Weights of a small GPT-style language model, trained from scratch on English Wikipedia: MLP 3072 quick GELU, capped logits.
Each number is 500 + 25 x the weight over the matrix's rms, rounded and kept within 0 to 999. Layers, rows and columns count from 0. Numbers have three digits each.

# v: layer 4 attention value, 768x768, rms 0.0765, rows 274-319, columns 480-575
# o: layer 4 attention output (transposed), 768x768, rms 0.0931, rows 274-319, columns 480-575
# q: layer 4 attention query, 768x768, rms 0.0766, rows 320-342, columns 480-575
# k: layer 4 attention key, 768x768, rms 0.0765, rows 320-342, columns 480-575
v274:501507496491485488488510514515499486506503471543530493459500488545510496501496488510486495496484505528530531467471466494456526546514487476530482454473463490527521538464493460510504514504498419502484513513451496479490536505477551538530529501500507473475488504542459488506467527470467514535
o274:503526527518513483501521499511461553498520505525479459539485500480472493533500522447499535491510504509450537499527454505543496529492516536508520512491481489498547480524501480482505465503488548518465453520515486487523488548497455508487489505499491514534516488518499532482441514527500494469
v275:508501482526537487504444497530476511482516481539499468530472524480491528571510457525540486516525509468506474514492515493479455561450530524476520511447540478520491545494535486552521489526517510484470486523527474485485451483499465531536475512539490488533494495490488531486553517475482526469
o275:486542505519496510480534515521546500482482473516466486451465451508487514509424518467469538509518462498503488515529484487529493480517504506444480445519450508530519471502454537521469518478472502495511478536526543557481536530438543523499490503486512501521522508506536485477471503495504462524
v276:505493487480495492558501537509511515518497434530533524521475518506507531479501520512527514521512534496472450490494485511484535495503506499491501482518541506450456455503530514504514504516537480512476505513496524472505480474474482452547509600515484541495513480478530486526461529517534468558
o276:504532530538485452476496507475518521486463466506522522522462506466501479515543461427486514514513471524544512459494498520500528462508487481513509496471510470484506496474494450476537487496519500531514519485491492503491499510481537492517446493489455470531502494525460427494499489490473553497
v277:502456460500447496490440473514485505492510518529465449527518497513508505546502502510469524491517479546515486501471478490453464512524531552466465471497506506496479486516496484507493497534479538496514495469428482499554519475451457473505492490516509528519515531486515494480543454453475479519
o277:460468536544490521522531454501492443421468493519507493510483473479458504469491459515506522502511471499469544523506472533468500460506542452503497507519515533443505500481489484447499496477490488504467463521483488438488470437494543497489535495502484514507492526507527498489497500472429483472
v278:509494492464479515547546481484495508484497547505487453495499496519518502514456502510532486458477482483458513469496503498469500504522503516493494483445479476495541523498514526518498468489488532442524484534507505491527445498509453484471493436453492529541514506483476506467491491480540485506
o278:502531539486492439513512495465461511527505496545505509506504483487512526502484469502497491506518474475498522476471454558562445451495480508508526525471507490537469480485523519501506507512545495505500499490468528506465482474506534496521473474491510456498515489509529523540517529531503510513
v279:480553480514534456452500500488508497518510484509529511490494492471480520547484495516521506523513562523496494483483464480439503457509490482465486556530470464503482471484451440507463507493508487504497476495447509500505494445473471492486484471445509520478487463503486498511494518511435514518
o279:495490531541519497556487478484540518578480462492565522448526516558511494498540462518450535477530515502513462512515499499527561514452504498506496510534501534501505531450523504485526507541484487473475526514525542479470479453518494455497527486481504493522470529452488537507483473478518471519
v280:482461541519502487508500482505484490491495501554501531489478529511485487516471495509462534536470537485484488518469470463522468492497495481510518464524538431490513548518504468507470519479474498466458535487484440488499507512492431524490489519511521475491466481486510484506471507462487537499
o280:493490471484517532532530502468563442480490482493517462490477510546447455494554540483543467478479490499473500511472533490446522487541565497487497543465516547524502468504480483478485518542521511510548502529510495510540516490495467477513494504499526515541550516482520495485437488509484472468
v281:522492486510477525527476494548485495537484557506541492528488479523510480515487468466505515490525492485512474492516523482478518527515475479529502512502493495495521505490536484493505469484466495432515541494531515444527504484492535530518472574487526517522505506516451486469494515521487554509
o281:506498513486501501482522499473469554501501485473523478494483495521495522496520486487454514505489504513524520509510523492524509510490520555484473475495522477471441510510484496509536497506547481564502479539481540469544483495475458489498504498532476529512499466508523540504498528484511433496
v282:499478525488486490481491514517472520464474500486534467502550527540493489490527496495552514503523442506489459530506516524469466458512493496482462537458444475506519475505534496503490514530508487491554468500505498512534506541503489485479515490508513511486524506494493478488506479492498467499
o282:500502527496454521542500476502525455490470502478530512479492455499478554462496534501514491452503552535478477529451502505535484529495495525504502500530539497503519493488463539535526517493472549538542501529466530482517501490509469458459479495479503504490484457507467491493535503476498516521
v283:481482491545479516472504474527533453511494477496516487482466496461479498487525550435497484489490492522477461510501469512511497502481503547476491468539520521508488497477519541522539485483532470501540451493540517494542477449525513496511479497507515569483484530484500480479504481459489508483
o283:474513508472500470499495484453495509500505492495464482498517490533519502542510489510522464493532445481520496496532488484491498485536487463492506492488512508517507499540512489490556547485469551413426469453489531513487525528502515531510537534509489542466457493525509518522472498524494468509
v284:452504497503508529515484479467507507521489493421465499464471480505516525489493480540439501488499564536503503525530464519512506522472479498482509505520482519522515508494510477566456463488503472510504480478524510509513478510506503464506505535490494502491483504482459501523482504534528488519
o284:494494475539487476517514526565472521549443536478514466497474489506486509512525547460535496500488501516522485473470487522502503478543483519489497524493504521465509548487493506480484509495510520453470499463473534474474476492454481483467532480500481489492511474530490528524510501517532529535
v285:471493539461475436441471529577491464434493475515500456529499496525511512487503493502483521483528576461509551486520536495521495493531482539513542494505503475518527523485517473571502519538463459509548525520494509463482476509482469478485540476502459485514493522460482488494511434520490483527
o285:535512500515498536490528471466466482556525519524525493451493517496496500519460539473540493533478487524545499499485490502509502522483544498493471476532498549537497475484488495518511495503485495503529514494529478516485470510491529527515472510476480549475486497513522488498486536475474490502
v286:491518487497523512451461449481512477528457532546518468506527488486518545508504516569499482544482553490510510508500530476529493508522468495507471497528488533515469529495513519512494490477465547508458491521489518499511512521481504516521508424473481490538471502511502488479517490520520480502
o286:548541524434506480493516526481556481497492523507474496479448467452427523530524488473460462532471499522465466504501475464459530512534522503488507490493504484471518512501516463469458526505497511477547495489478509428549453523517461461443497539483510472476506555468504489522493499468548499527
v287:495485496516525521469487445554496501522524495454469494491546525520491504499480485493481472461485494502524485506465508474519504447507490485495514453549519517504561498507492487470494470519528552512485524496475508487508452482474545489503477522534540490461525520488487512502495456483497507490
o287:472516418499550452471478535482502462484477508502539502514505470506503505522517544483506505493508490491529474503503512478532460523510510522493507516504485518516518497491508523473488525509499479484517485463510486485498507489510509453502475493462488475506474488507497513492527520500504587517
v288:531496515523483483475519512513458482446512538548552491521571488510533508498532492495526501491497499461526512496484501488457506522477502519465496543485533531536521511516542495495545508496496447493553479512494496478480502530487487506532466518518522497513483500520497495524503505484479494537
o288:504483506523513505482502473487558520484517514487536510504506462479525466467454484552502504492549507508509509521507494500512490479514494472475525476492474496529502492519452438469520517449492502520520497470481516518550501498466513450493514422515483484499512530461480469521541473460445529519
v289:481470466520514535505482483504526514510457500472472492478517519502517488468520505499518466537507510470484501513501514508506494522517505460498471481497493490524483498474515503488511545494504491531485528501549539523541523515511501528481524517479459497481459470464536447506494473544484519519
o289:458494488452463479507544515503513463477517523523492481498509458553507507528453533469495532498505500495538480524483503552495511500564500491504495518470499503490539520558525505514507488481513516521508539462483472493435504481517497519510510557531498522485508544550501515523493513516445538470
v290:545493467519506480515486494508532472516509393514508486480536518512486489517521506494487481525526513525503512512475512518524468484468500527528496495489469485469507560550491536484498498501499482511477501513433496476489516474520468559487474552497552493485498546492497520541489502527501509540
o290:513515508549496462504494453494526512500557531493464502539495494495476510474503541550514515456520497494480499536504471547487510536498522488510514467508542498500491493487506500483469514523512502507513479517483495477472543536539440527409547495468517513488530472464551513514481508487430492484
v291:517517469495494489505528510510470487468521472509470515511461510536488445496493519485471517492483516524546460502447488490499475517468499488489520498475512507523542489495526504519486534496469509490494505455488557464491473538436548487514487439550510505496517471493476513524460530501492504442
o291:512521476517468529472487476443496496510534456511483482474494495495494511498541468530526509478483453433534460481520490521535484512513534467490477526527500472492503478531517520526507471513500517501506510456536468504526472535493509490481487470480467476560497508526457526474516549471510467470
v292:452451515530504486515490496505496527528506514466538494502502479485511503503495486478488503468475513478461488492496451519489487510485510475476476494525479533519438487519485520520538513515550524509490506498495485503464512512493554483522515472453462487505462507475520482501545538496477504497
o292:524489513500540503521476446480502468491538499516514505513492492531511517507475544539495488528494518506485489513526464510477487534486499530478497510475473481485506559468495537455506525520526493486539509480507550480433518501525519505498508497484474514474511472517494514519478502490484522525
v293:502493500474489502477495496556482555469463507460531495498541479459518512464542465470507489495548503463547535521486510473494514495518515500495452496466497504533486498487543520485460457515477507460472467494515482511507511495509492499503484521501445505493504499516505502440506507513529518469
o293:530513512506519501494477491485508498553546528486495455518514528489477524514492508489491455470531511498464462519515449503514459509556461487480487459528446461469490508502478480493489511496520474519449483494512518503536501519553526504489536471523523493510470518458495513462499515492472506540
v294:480485507466512509476495495515476518525497564462496521537511507476531471474538503479537531545530453479553502534533519419478474550458491458504512546533484487498522492521523508497551539523450512499472518500461506498490496514457521473489527475494497519486514457495499491490512498463524488504
o294:492503487523536466526508507552444488546541486486527513516463554518524487501513498488491504424495497510488471503534553481533500519482539526502519493479469502499482474464490539537494490483554500513505497510526475497493513497514536486490496441569491488510484553530495482516521525532455488486
v295:492504527508459518499512523525482520473514519499530521448474554478517468522487472459520508476517433490493515464498464467467486497487534500500516479512543476478514473455542448486512503519517478479537504508484514518537481488473495507493509534529465534518478511499468475506530468524526520473
o295:525497528497511540485521466446517464541512545471520523513495441501482550498481472477512488503468473499493541536489470486471526489497476536518461535431484483489461534506467476508512550515497535459489450482469512500514477493537459487452488498518511499481536509501528501481459477437449475503
v296:522540486504519448497529481489524453539501520493501464522512535518499508486529494441508458499500516506498487506528483534443503537519509571501500470525461530472526506474508467504494565507516502471530506490479504521506474532527511516488490494519506525469481476514477523514510502499419520479
o296:493408498489437489496540532540534453481433512529486513501465458494500500483429548479465531510551498498499517466533484492516509496496452483536445533482486514475473466547444471472536527471469453469478506488501482489503520474499547517485473531481502469547497497542492518514482494500492502502
v297:481478543479500514501469486528496493535481479511538560474467444513467552509472475575492480516482448491500510485502470498487495475566495474488553544494509505497485530484480527487469508512506506519522494489541455481504472500482514479502508521488520434506505493523467487502489458457500505466
o297:511550499551473495517514454543528539511477529496458478481516517543479484502453553491479486500493503469515505516503496466511519457475525507506522537523463493480514475506485487516526493505564453493458425500471492530518496495531505536540490538499527466509543495464508553540551545530528537533
v298:478506479518544554511497519526522488503536499536486467538563480515455508504492445515534498498516505499448491542511502558509503483502517484492537501512535440497514492525513428530511492488524500521478468507522518500534503538474524467504520543514510485527470509488484481488519490492494551481
o298:509506516469482489490505527462501487491486444437521477466454489506533477498446515540492486522498485518524491519533523482512519510455484461473506509437485481516518534512446528523527513533502460507504496536459506448516489541526499516468506482488502540511481488556531555595485456472489508526
v299:538498523501512510459480526525505502508497466517510505454539478532483470535471489492511498558481467492507516508479544491514490508528467481501523458515486483491491487449450512484447457533454515521516470517515483508491478492491506492475518516507481525499497517491485522504477556484491515523
o299:488519499513490498490487542555472512495548497476552469510475470509501513484530497492477483532561501499546504516529514488462486517499499545496516524507492500514520455506509483441492494455514508497534530485509510511504472477469491455479503500545543445489549501515508543494478450484467485495
v300:490510497476498502478487478490492498532484503464492440529494482510489466530513472483529532458523456487509528489484516540514516528518475551497521514490543504486559541525516498499528493434496475503518496493470480489501497521542465508493479556509503463524482577433507520468486493475521499450
o300:554484500535492483498508526509540478481542472477483537509478454550510488481456522528511505472495481495485490497464486469519461485465482471507494480479497513521518462469450484527484513489569496470526526521476521486452520484471489480521527515550530485506509476461499522507498487482494479530
v301:487549495506514521478478474456486518506541457450504487469546520477479547531518539480516548507482487450544506486499517468548495504533514498494517460549515521497471533509492492489522540475476457492521494498498517514500525489522528457491509497521518513531532498509524495501495478481472554509
o301:503462512511481505516575475583476512511513503515443509503525523494499485523503506448440495541520478511493492485590517533474481500475486511458519506513480547466522486453503500501521523534507558480459503510505452503463434475514505557484513457491496489500527492545489481516500490519491486524
v302:511523484472521486473487515496466500515497496550541496482504516531511540543452489494495486504529489496508524506494505500488482469512470525490499468516524501560482538475521477537520508500520439517503500493512483511486486483522480479491509477488457487490504516464497530511491485490491504520
o302:516491569488503510498468510481504448469481511467465550520513516472491469504465491509504504450468516514525513521493553443474551524484525496470526497500505529544515518513481515489482529462507532533483525497514444464494496485448503503505477498477506507533501525494482501518519479450512522508
v303:484505541481514542499487487511452512507470478490499538442517448443491539494519504536524511471518523487511494435506489491544474500521485480507554490507465488484477504456510493501480522470513528474467504464492495534508534483514536527473508525521462498513487397489455529477440494507514524503
o303:514502483528510469465477497503508490511522547476490458511496539513465519495534505441449489518484485505453478490552462502516515484484507504479498543480506559518504511550526450554487469487482530512537500498501500520483499483494503512482515570531518495525569551545540471514510504478517479546
v304:491550489496475504496503493481522543499470484518506478532478498479462522473496480452476504488588489535525501482499523522500505509464497481479517497504497473491482503491523487474504513495518489515464508487508507491537555491492498491498510568470505472488459476530513533512523524521510481476
o304:502495513473533488460456541511450505483466456495471526528491461484570473471424507509509533478489510445507556574500479519543536469473507505502499481512465506534485532522500514487483473480482493502545492555518493517499557531462558503482511523483467523481521467512511513505487496465500493501
v305:540485500512497473465479531457508503544471510533492503507452464464484515538485504492505471535515457493522534493524508475515506490419524471499482503535528485514537481504513483470507500534511479550516507469502493499516543450515545509470524488537483526509527491515490562488497490512498506486
o305:488523555468504498550503452566475497486491472513488466512487546548501475491467546520549514454498466507532499501565510486465509464529498502476482466485499506528460502496535461522542527522498477517508526541482467511456505481494498490561490515504527524484526529498470494472496512480502486459
v306:527490481501459521514488477501478536469505510527489506471512506459446468518511494452487514519481509540529472487532502481501473473520482473454510477479510486515507519533495527496493540521457486542511458520465484488504502514470488589473498528515524481553485516508494522511490516514545530492
o306:493531531492500502442489494516517487484481494481478488526476524534558493497442510491501515490516525501502531505488527481516482486493509519493511524540470458515495470514479482513460482465511464494494533508504478483505522500499503497476564472496509488459514514511473522477511468503527515500
v307:498466529504470507502498496545496478472484506489525521459433533531491518486542517526461461489487544507458502561517490469527473475529526537506478548519524511516498515508498472490529524466506509470501526471538535504446509502456483503487551541478502533521549538511469539500496498514496436518
o307:513498507487501520518502506540488490520553501557483496508483463517482481528510532520545500534517514500522538513504474497476445497454471540516540476543425498534478517486529530511544492514475495466467464504521473508489528516555490463521433481541494519440494460501459566519511472558510487495
v308:515445494539481535536470471492524517469515543514452512505537538453497481514472498502482512455481511515537515516517506476489425507486501499500499512475517507506518511491460498491579539507505467506543518537496522533502485454472543516544482509496472531493469505467505501503491495508537505497
o308:495504491505541552474545492461492510480472527472513541491487509489500472471473466539499464466532478471487530494506481496543524518487544584452501444516505505522480468453488495506518510496465482519474485552515471457457488530497458500495537482472520491538553532472524489487526495527491492492
v309:525537527519522447483477520479511484481502511478478511589465526487494509519532511518518476498464500481448458491503503495487474511508527516486433503519490525490526481486503505508480503520523456487548437517483480482534493477526558463512521467531517482542498462437466521441513501475502528486
o309:527484519529530513472485530514456469529498495472515518470506516534497477486499533534508494470509477447497522488501469545529534475512474511500473532488509499500480484491504464487552520481518527514479535495526474522469500498505531519525459497546511478534506510456504497521511506511503522501
v310:492453481521502511480454475487483495487465472470517482472515514532516461496471509486497479506473495538487501524529476469526513510472537467500473498481499501500519501506489505461498479520484513540500509452485506534522540515485536496516480545503472484500480489552509469501458477464507548495
o310:488523541450535503498499482494491520489488513501508489528508505467488501482543510512486491473502487500487456474454477539486475525428492552507497533515484525493503466497500541488452471484475479493490492528497532481481498527513486532530505499521511497490536473497481490487547504557500525517
v311:487466541473534473437475502503457515481506488474500515519450497469500502535510481485564527483498502528536506533478520480480533533488500505527505516490511485513508517491495491513502462508471530453470517462479507512505488513508529534526524461459496501522493500550534513473516485460468529517
o311:486533505549535533506447511503501479536493514561544462498486485509454518481482570494480481518469496494468490515531480511529512502484527558505496495513506506505512495480468480518509487535514494514468509503521520528509548511493463516501491523551514495482494484465493496502473530511461535516
v312:487476483520498509492511559510487526523507560474476489546505499469503497501472492416493455488539493536475494509487510531505480492543493478500498511485531509495504480487448501509523489515497518493533475475505501503494469531441504486545496523455525560503490471484510466463492512534464541514
o312:540513500490502487495508436466495485420509482523480456485490479532459439510492543520555508400520485510505492482506476503533496523480509495506477502522492520521504539433541525478534495484474512523507438500480537519558493486517530515470471489475487510478532511452464545538505498518424458529
v313:478511512533480495490514493489542541523509515549513516455502466490503507531506488489546513539578484485512425461504465498522537511467471468473501486525489538508485497520521522523465496497557498515528483511559449483532487523451558514538489519502471526470515482475504449478480499529491516475
o313:521447497462510494462462478544420528482523478527475503468548512471509465473521466466543497502486524543492499512503506445515492502484534520527501555489519468496493516489516475516509444507517505489518494494504501531512473522531528510490497522460503475486502487478530545515516538489460494466
v314:512459465466463499516518483463492517511523470485495500497472511537466447529538565523459499543502524495532502527550539494454492509541481464509508479514471468454459493538460512518461474503505494488514480501549515495462480451489468460550456494515509523552457495427506500531495507476459560475
o314:571480522545522491550440486553528457486489482493505494534521525453445495521520494517456495501470517472526513503510501480503524522521533494510510524480487500556523507492545482486497477508471509520565485462442491499457492515505499509427509472519489509503516461523499454482526539475524540473
v315:567520504486478480496482485495515518503503540483506513500553490469485482522476499499511552489455481450467512521530535497535475489516463548489471496471466523509461528416470530494520474400468533499499504536511552502511525487504493502497511495462504481505499484504480514524511459456544515521
o315:445533532554515516484489476489541476531508508530527439504479516521490487512470481501475480448545493520512506489509491532499519517462477480485499499473471552496507501486528497474487473497505484513489545482478502491472505476499473491510448561528504517486476479508513501469513475503490544498
v316:506497540515486507493544482510503532498544531547526471492522509556495482469504464550519465435533498515461523471455532498493516474506487484512486505465507490492499526488520514481506474534472511487492507494490492498462509549514513520490464479501529474492500503543543552476487488520493508503
o316:518521502495472456483463498493499502536490480492519469479460514456519556483530526536482508504454571530516466490506529556480533521496475492479496496499475473501506493478498472547476537487530478474486488492512473493534535534539496457540519504500503477506503509493483499452508460493458496532
v317:500512508485471470519489488536456569516509544501496498482430511540565528501525509495479516501503486504508490517510474490501494493494509541474453467503492462519493478486509473497476546536490458478489502498482465529539480480484529518491484470509495498506490508505558539499495474476444552483
o317:510500499536506556456497491510486488460518502488523477479539517486504527476518502526505483497533540531532543527489563480537483544523526518485522513500487501517506502475480509530516486489486464494473464510530448495464534535523516457518533510436521493486525470492489490512579500513517479478
v318:478417485483508510524504536536477494501492527451514470499482507517478526428488494483466485516521503514493513500494488474536492498540471529517485480506533505461535440458488498491468434485467501514522481456500498472510534470494497505493526468495537495474532446497472482517504471519510531522
o318:500540504490492477525456478477505471516491501515512473501521490470457494551443544480515536509447534522464471529488471481527455499549530492499559503477516562446468529459523514511533468504541511460460519446469496482532496508466463503502525509489497526492519527506514544544490485468581448518
v319:477486496539548541518520476471561495518514497486517497441493528456487491477472514546517466503519530517533479508475528477515545527520480584524458511502493516500505509477462471530527501474548495489496507476520441545556506550514517503499504461561523493510468462526503513508518475512504443525
o319:452525511504479472460478536442518526490493526465478501540490500491505498518513494449462534536496522458496531486512501506527482482493453458480503509492540513528510469498486484541523513487449539469482494522502489476460479512500519484491552558510511501462498505525539523458509536476517494469
q320:495519480449481455483490504476483494524459513522433496522503488517519499528544487507506494525504497513504507495527550468483499520492491502470492484476485483529490511482511526507503443487486505517517528481490492499505541528556530480476511495465491531463499525516509526479507519477524485519
k320:482520501475524493503511515472504457502501527485535497507524554543530503499511528484501489494524507519511495548492497534511480487478494490505515476498520508532477538488466499525513526492500522503467502468475459519493470511486479499517509489472541477508494486533543484494516470515474531498
q321:465531496498488526497496539507497544476511498484528471475485502516472506502480502525515526487494533496508450546500488485495458503504504460493551462525477500526482504498519511498517471461500546473482525489534468465543493490516499468478535501496503530500485501521481488516480448506515513475
k321:521511466475497486495502477468498489510507499494497513523471496509522536516498496483480507513505524464505501465502500505512526481522465498515473515494479536537475504521480482490508496515523526531482435503470523525478492479507508547544497532480518473480517511511522462475493533502513485489
q322:485475488496507516499514537490502518485538496500494494474494519508510494491503476533472497463501506507480480536529513523499477489510520477491476508528558517509513500465531465481504508508483494525494455525509477525502492520515456476473524490562491490518478495495484508524506474516488495472
k322:510496493519487488499532507513501528481523471488471483509476496506492503483488508482494502501503493507486459507470501507535524504486466487478497505501496481511545484507484505472530522519508525529510490521483508492523477510516504524504451488485511495492514472476490480546496557494491482492
q323:487501514461506552492480499492524497485508508511483440499545489454498511477494499440490519512480492485536508524506485516484453473496461531510490471488519478486494541526513538483466504449494516517500509504473501469481514501514497510486503524464474488485474541484490499528490533499474511513
k323:527474526556473459477513507514524492503481477511479478467507462503505478498521492479464471508534521521473492484481509558522458483528490488513514472494484500491510472482514510537514491506497493511532528484492446480535478498514483514523503489491492546521486501489474488543501520492505463529
q324:495484534494495499513500484508530506469512547529528482517485499533514480470506513475508510510535486530505468450505497522520513530521480495505463495466516508501498491501494516511500502490457507486530516464511479468471513455526523490497513483489511515482496495515517464516478475489445497466
k324:512548516470489459525481538502493470464533494480500456546524489511553490452481485490476503527538493482470498499527493503497509506459493504492507502487529518507508506489501509534507521523491516528483513502482480487528485495512503495480499474496474518490490524517498529522495520530496483531
q325:488539466493490460539539510491479498542563482514502495453502533469509467497475487468551501499473487463513469519519527481501505485507503469483501489510499491501505507519494486520506484526475509518514495485526522497467553501469464496557499494463492491509507529480492500499533523476500510508
k325:518513497526529505475478497479474547466500527459474515491515509529515530511506487528470508525486476501493507499418530498468488555498512515482482508524496520514502517496488500491460529504494469493504516508517494523532533531477485464485511522498498492524526510526499513471533471494526516490
q326:489510511500454504498466497482503531512478502488499525502467496526507539509490521505526542483477468530487491477493509533505504504521520505492527494499528544484499509503492462487498479510491467510455509519509518459500471477503486530476467512495486481528513496480488490498491505474491454476
k326:492485519510515524465517529462503521511500494500499498521507490501479528516493505499524523479494493482521516484504476439474510549486489515504507496478511502497506485505501492523492513477513499497510479512507512522502527514530488500528503484503482522481486466539485475529478467498498521468
q327:519531505508476521508540449508486520493488502499490486491504499418513474505460498486489515506498504480522524477548492515504480498457477524494474521486535478487512515501511494509506511487498489503490544509507515456505478497529500512524497484474509467477478508514507491510499505503481484501
k327:485481483513539514505466532492481499519483517544487512485512515532494497522480506516471486483466530470521488518511534533508499469524509508484507502493475503478515494485489497504509488524478506510521499483474521482513521465514479503498520513451483467481512525480531480571508506511519506502
q328:502502468496445519533492456510508461510482457512501512517485528540445482486536460525464486495502510460525496504508489465514468522506503440489514554451524494476468501491505511528519489515496465504505485527495503525508510519479492515466485479513495510515482509478498518512499471511517467528
k328:479483504473489507447509492523506521517506521490512500493510511512515488506506519506515513494496497522525471504480499517463531517504497465494492522494512504517485471519482444461499471492458491514488475497510505514497492501505509474510467518489504489476529500463554476472504486490477504466
q329:511494512511489501494496458488535486494497512488530502518455496489486503509518474488510517511505487477533490506481486498518524541507474493520499533493507489530481536517501502483501520453499476505502509466488490468487467452497540490486518462488507490475465501526497491522527486482511517474
k329:495505502485458462546530465492486487503479485519513512518475513450509453480494498488494528530511529480472498537529508474486479480531477487486536485518533487485532494498507493513535493534514509508507505522472492500473502524519482494556473497508508523506513545523490516513474523484503490517
q330:475493474492512517489537472517509504488507485485503526451522529524534472505506513530503471507548486520530503508526517499528473482543482505461481477482532501512518498519490477510479484486509530469466509498512499512537486497562490492534505500528504536481495495459512485536489514475507527517
k330:495488492500491515449503452522497496475504500533505482464489502497507505506520485468527509460488503502488529488488518494507507472514494493523501505493497473493499523496500488485516477481446508473502523495503508486508516503470493498511509487470531545513483514511477509508527496526457515523
q331:504479492495490524457510468504531467499510457549521512503459485473494507480485466480504483508464481502567482544473507511507477547502493507502502480511508536480511494512502502452483481508527484515484507520505479478465501464491506519482474469520480454467477505470492481518510501475527481480
k331:451514473473509538487530494488475520488455523493511529479488471477484472530500496470540483517499486453488522470477485461486516466538523504523474466443474500426494482521519472469487484487509472462493497489439460524505498501515510532505485522505534498462498501515546502459523521496501521485
q332:504488472508525531504518506507517507501526514552528496523490513523537518505489518500521512513523474485487457495521491521535488513510477504513497506553494494496469498514491495471508477485454540526500544505551501478479486479501504498461498496504530521468516516503490476485476527528484510491
k332:477509478523497498527490481493506499500480511458485514496500511505505522505501511498491478521529489488525497489525537477488524518539526457479513489469492500462510516472522481498487516478510497480502473488476491483489519490488512474518502539490492481523512496534482503521478519477498538499
q333:501490473479500491470499526525511492511462471522499523514518469463489496480458508499480467507528543481516513507490512494472485502473505490496507514503522490500517467471481491538518471492477491541452492464486503506551487503502487486508480523511466522514509506529523518493509539496543515521
k333:533536517480547490532501478498535508495519528502530558499488495517465520486477503527500506512484496490464521525531517483513521531530557507508534485520522529500487485514507528506535500430481487492510493501486524480461504460492532494508499567522471494502448473468491479482507484476506506511
q334:486529492538492491494504526503484486489512481487516472522507538515511542530502532492502529480466499523491507483487467510518523493503495508480520531465511469519442475499534478507478483487487453483513498517523467433494470506518464497482475480528481485532517516465528504538453509476510496519
k334:484466503559491528520501549460492523490521496524508511462517479519479517526484527469498521538528482486499471462506522509482514468497474513540498521503500516486513515523520494494517491497491524504511469544478517523493478511460507481563473466470509514481507487483514515491469463517483452505
q335:505510550456541492494520520511498547442540524501528521518509488505505501510508515525503500519488447486532519520473522525526502486480469519485508504490528478465502530518515524548484504415502466504504498502506466487556465481490511500525497485539485515507487483474535514503505524508525498522
k335:477471499499498525504524495527469478497510487486511484446519521507513511473515500507475475488490501490482487531483491538497493467485465524525484486474499472531500512509503556485495509509531498520510468539512482502495484496513453503503531529520481525504490545492462520518478470513531460538
q336:478541478459568486517517484488486505472523533492507511544507508486486537538470488485509516482484479487485505476527501500514487494504507492522545495488498529530508476526463449489506456517472530472532526468519535482529516503494490512555510484514509496495452497509512488553469529492504514499
k336:506562514468519488510499493506525505472492472482531491513520531497488496461480482528499507507534509535495460510518481547489495470495503478541531525522508522514516516522528506537517527519527510525506524485509524501473520539522490504551474490435489494511473530538476515473479487500449481553
q337:551496489500522480482491482486504513489485486500489545504509509515549489515486530499521462514507458502550503507495531506514504481513489477497516483457479552513476480511518492478481531498521503499501497520511528587500504530488508461514473518490512494476514567466516524529502475505511476480
k337:469497500510486491525518510484483499511501520496479532518475481532496511488443463475462499512521505494500494474520541518522509532482516495459490512464505548540491470500536500479530480495513536531497466488502524439515496482523518512473483519451491496521509494492492498477494510482479456484
q338:510454515526470465480497507514498500514496483503436481498518498483515451482494498471492525537463534511516472468504524519487516485499532494478461476501498511463499483486495487502500480522528501526513495524492490507501511504538501526534497534503513521501480504504521505456488524512474512444
k338:528491487510499506530517483471478497510484467468484535481514471448477518503473463496558467490494495460536529504463503523513476492476526500489489489475494505476465516478556525506524494495478489477501501471518489440513520489488519488485494500502482496508500454493518505508498528518483491540
q339:500507471555478457500456498506476471540492507509500469490468483489512492515502494502534503505494500512496471494475493490494501528469516523512490512500494493515497486486502492487507518510545461504484488495492509500489527506531477516478448521509507502474468503440492508479517514515506484510
k339:498545545511523519476504513489495500519505492509560484491545512456490439511499485526477535483481502489505489489477536536517524525514529504493524460501500546483476525508515517505528538479490507494485503507522504518507465471503512482512531465491522490507509541471451516453473509487460484472
q340:544517478506546526497529503489496496491513514500481503523538475509508485511483509493500484532509460502480525478537490481477504496524506517505523523527500473533491481462472489493494530497460527503526511491508530443510514491475502483477540481510515514465522533536504532544503478479495507511
k340:475513469501487495514472543499472488475486524477506524513469472507526510486482535479504498470521456503542483534488528532544486494474539474542521467531505533507509525473515519511495499465494533475526514499507529544483487483478517517535468488479496523528512521529514532488523525524531498515
q341:492465542509480537555481474516477491546504540529527491472505493492563511493489515484501484492503483470481493507508504523518497496515484486517473453524520480489512507510543536500476470519531490472495495502509515498490532499512491496489487494495500467500480508477498461518488493485535479516
k341:495547489488468512491539478510482525468492520495518477478473503502525520500489516487504524504511493514493494454526496494516501496472495530488498518503481486480485496488502517491545521517484478512513482490456484500511463482499484510517533500467550475538485476481499502491484529522484516464
q342:477502459507507487510539498469496551495504508548504548506470486459497505522528523502522488493506512490548473493475522486521528500549483494485481490465472514486464489551530535491551558487506465524532484474518511497498498482448507500508497494513488477507490514476488511510523496461510502488
k342:521475506532483557509520528517490515490523468487505523477506486502533494512492519516478501497513491512496494499555488558527460447511514505534533513498475501492471510496469504506522502472521486526524484521503536493475510519506434490478462496491514497475501521468508511520489501505494517528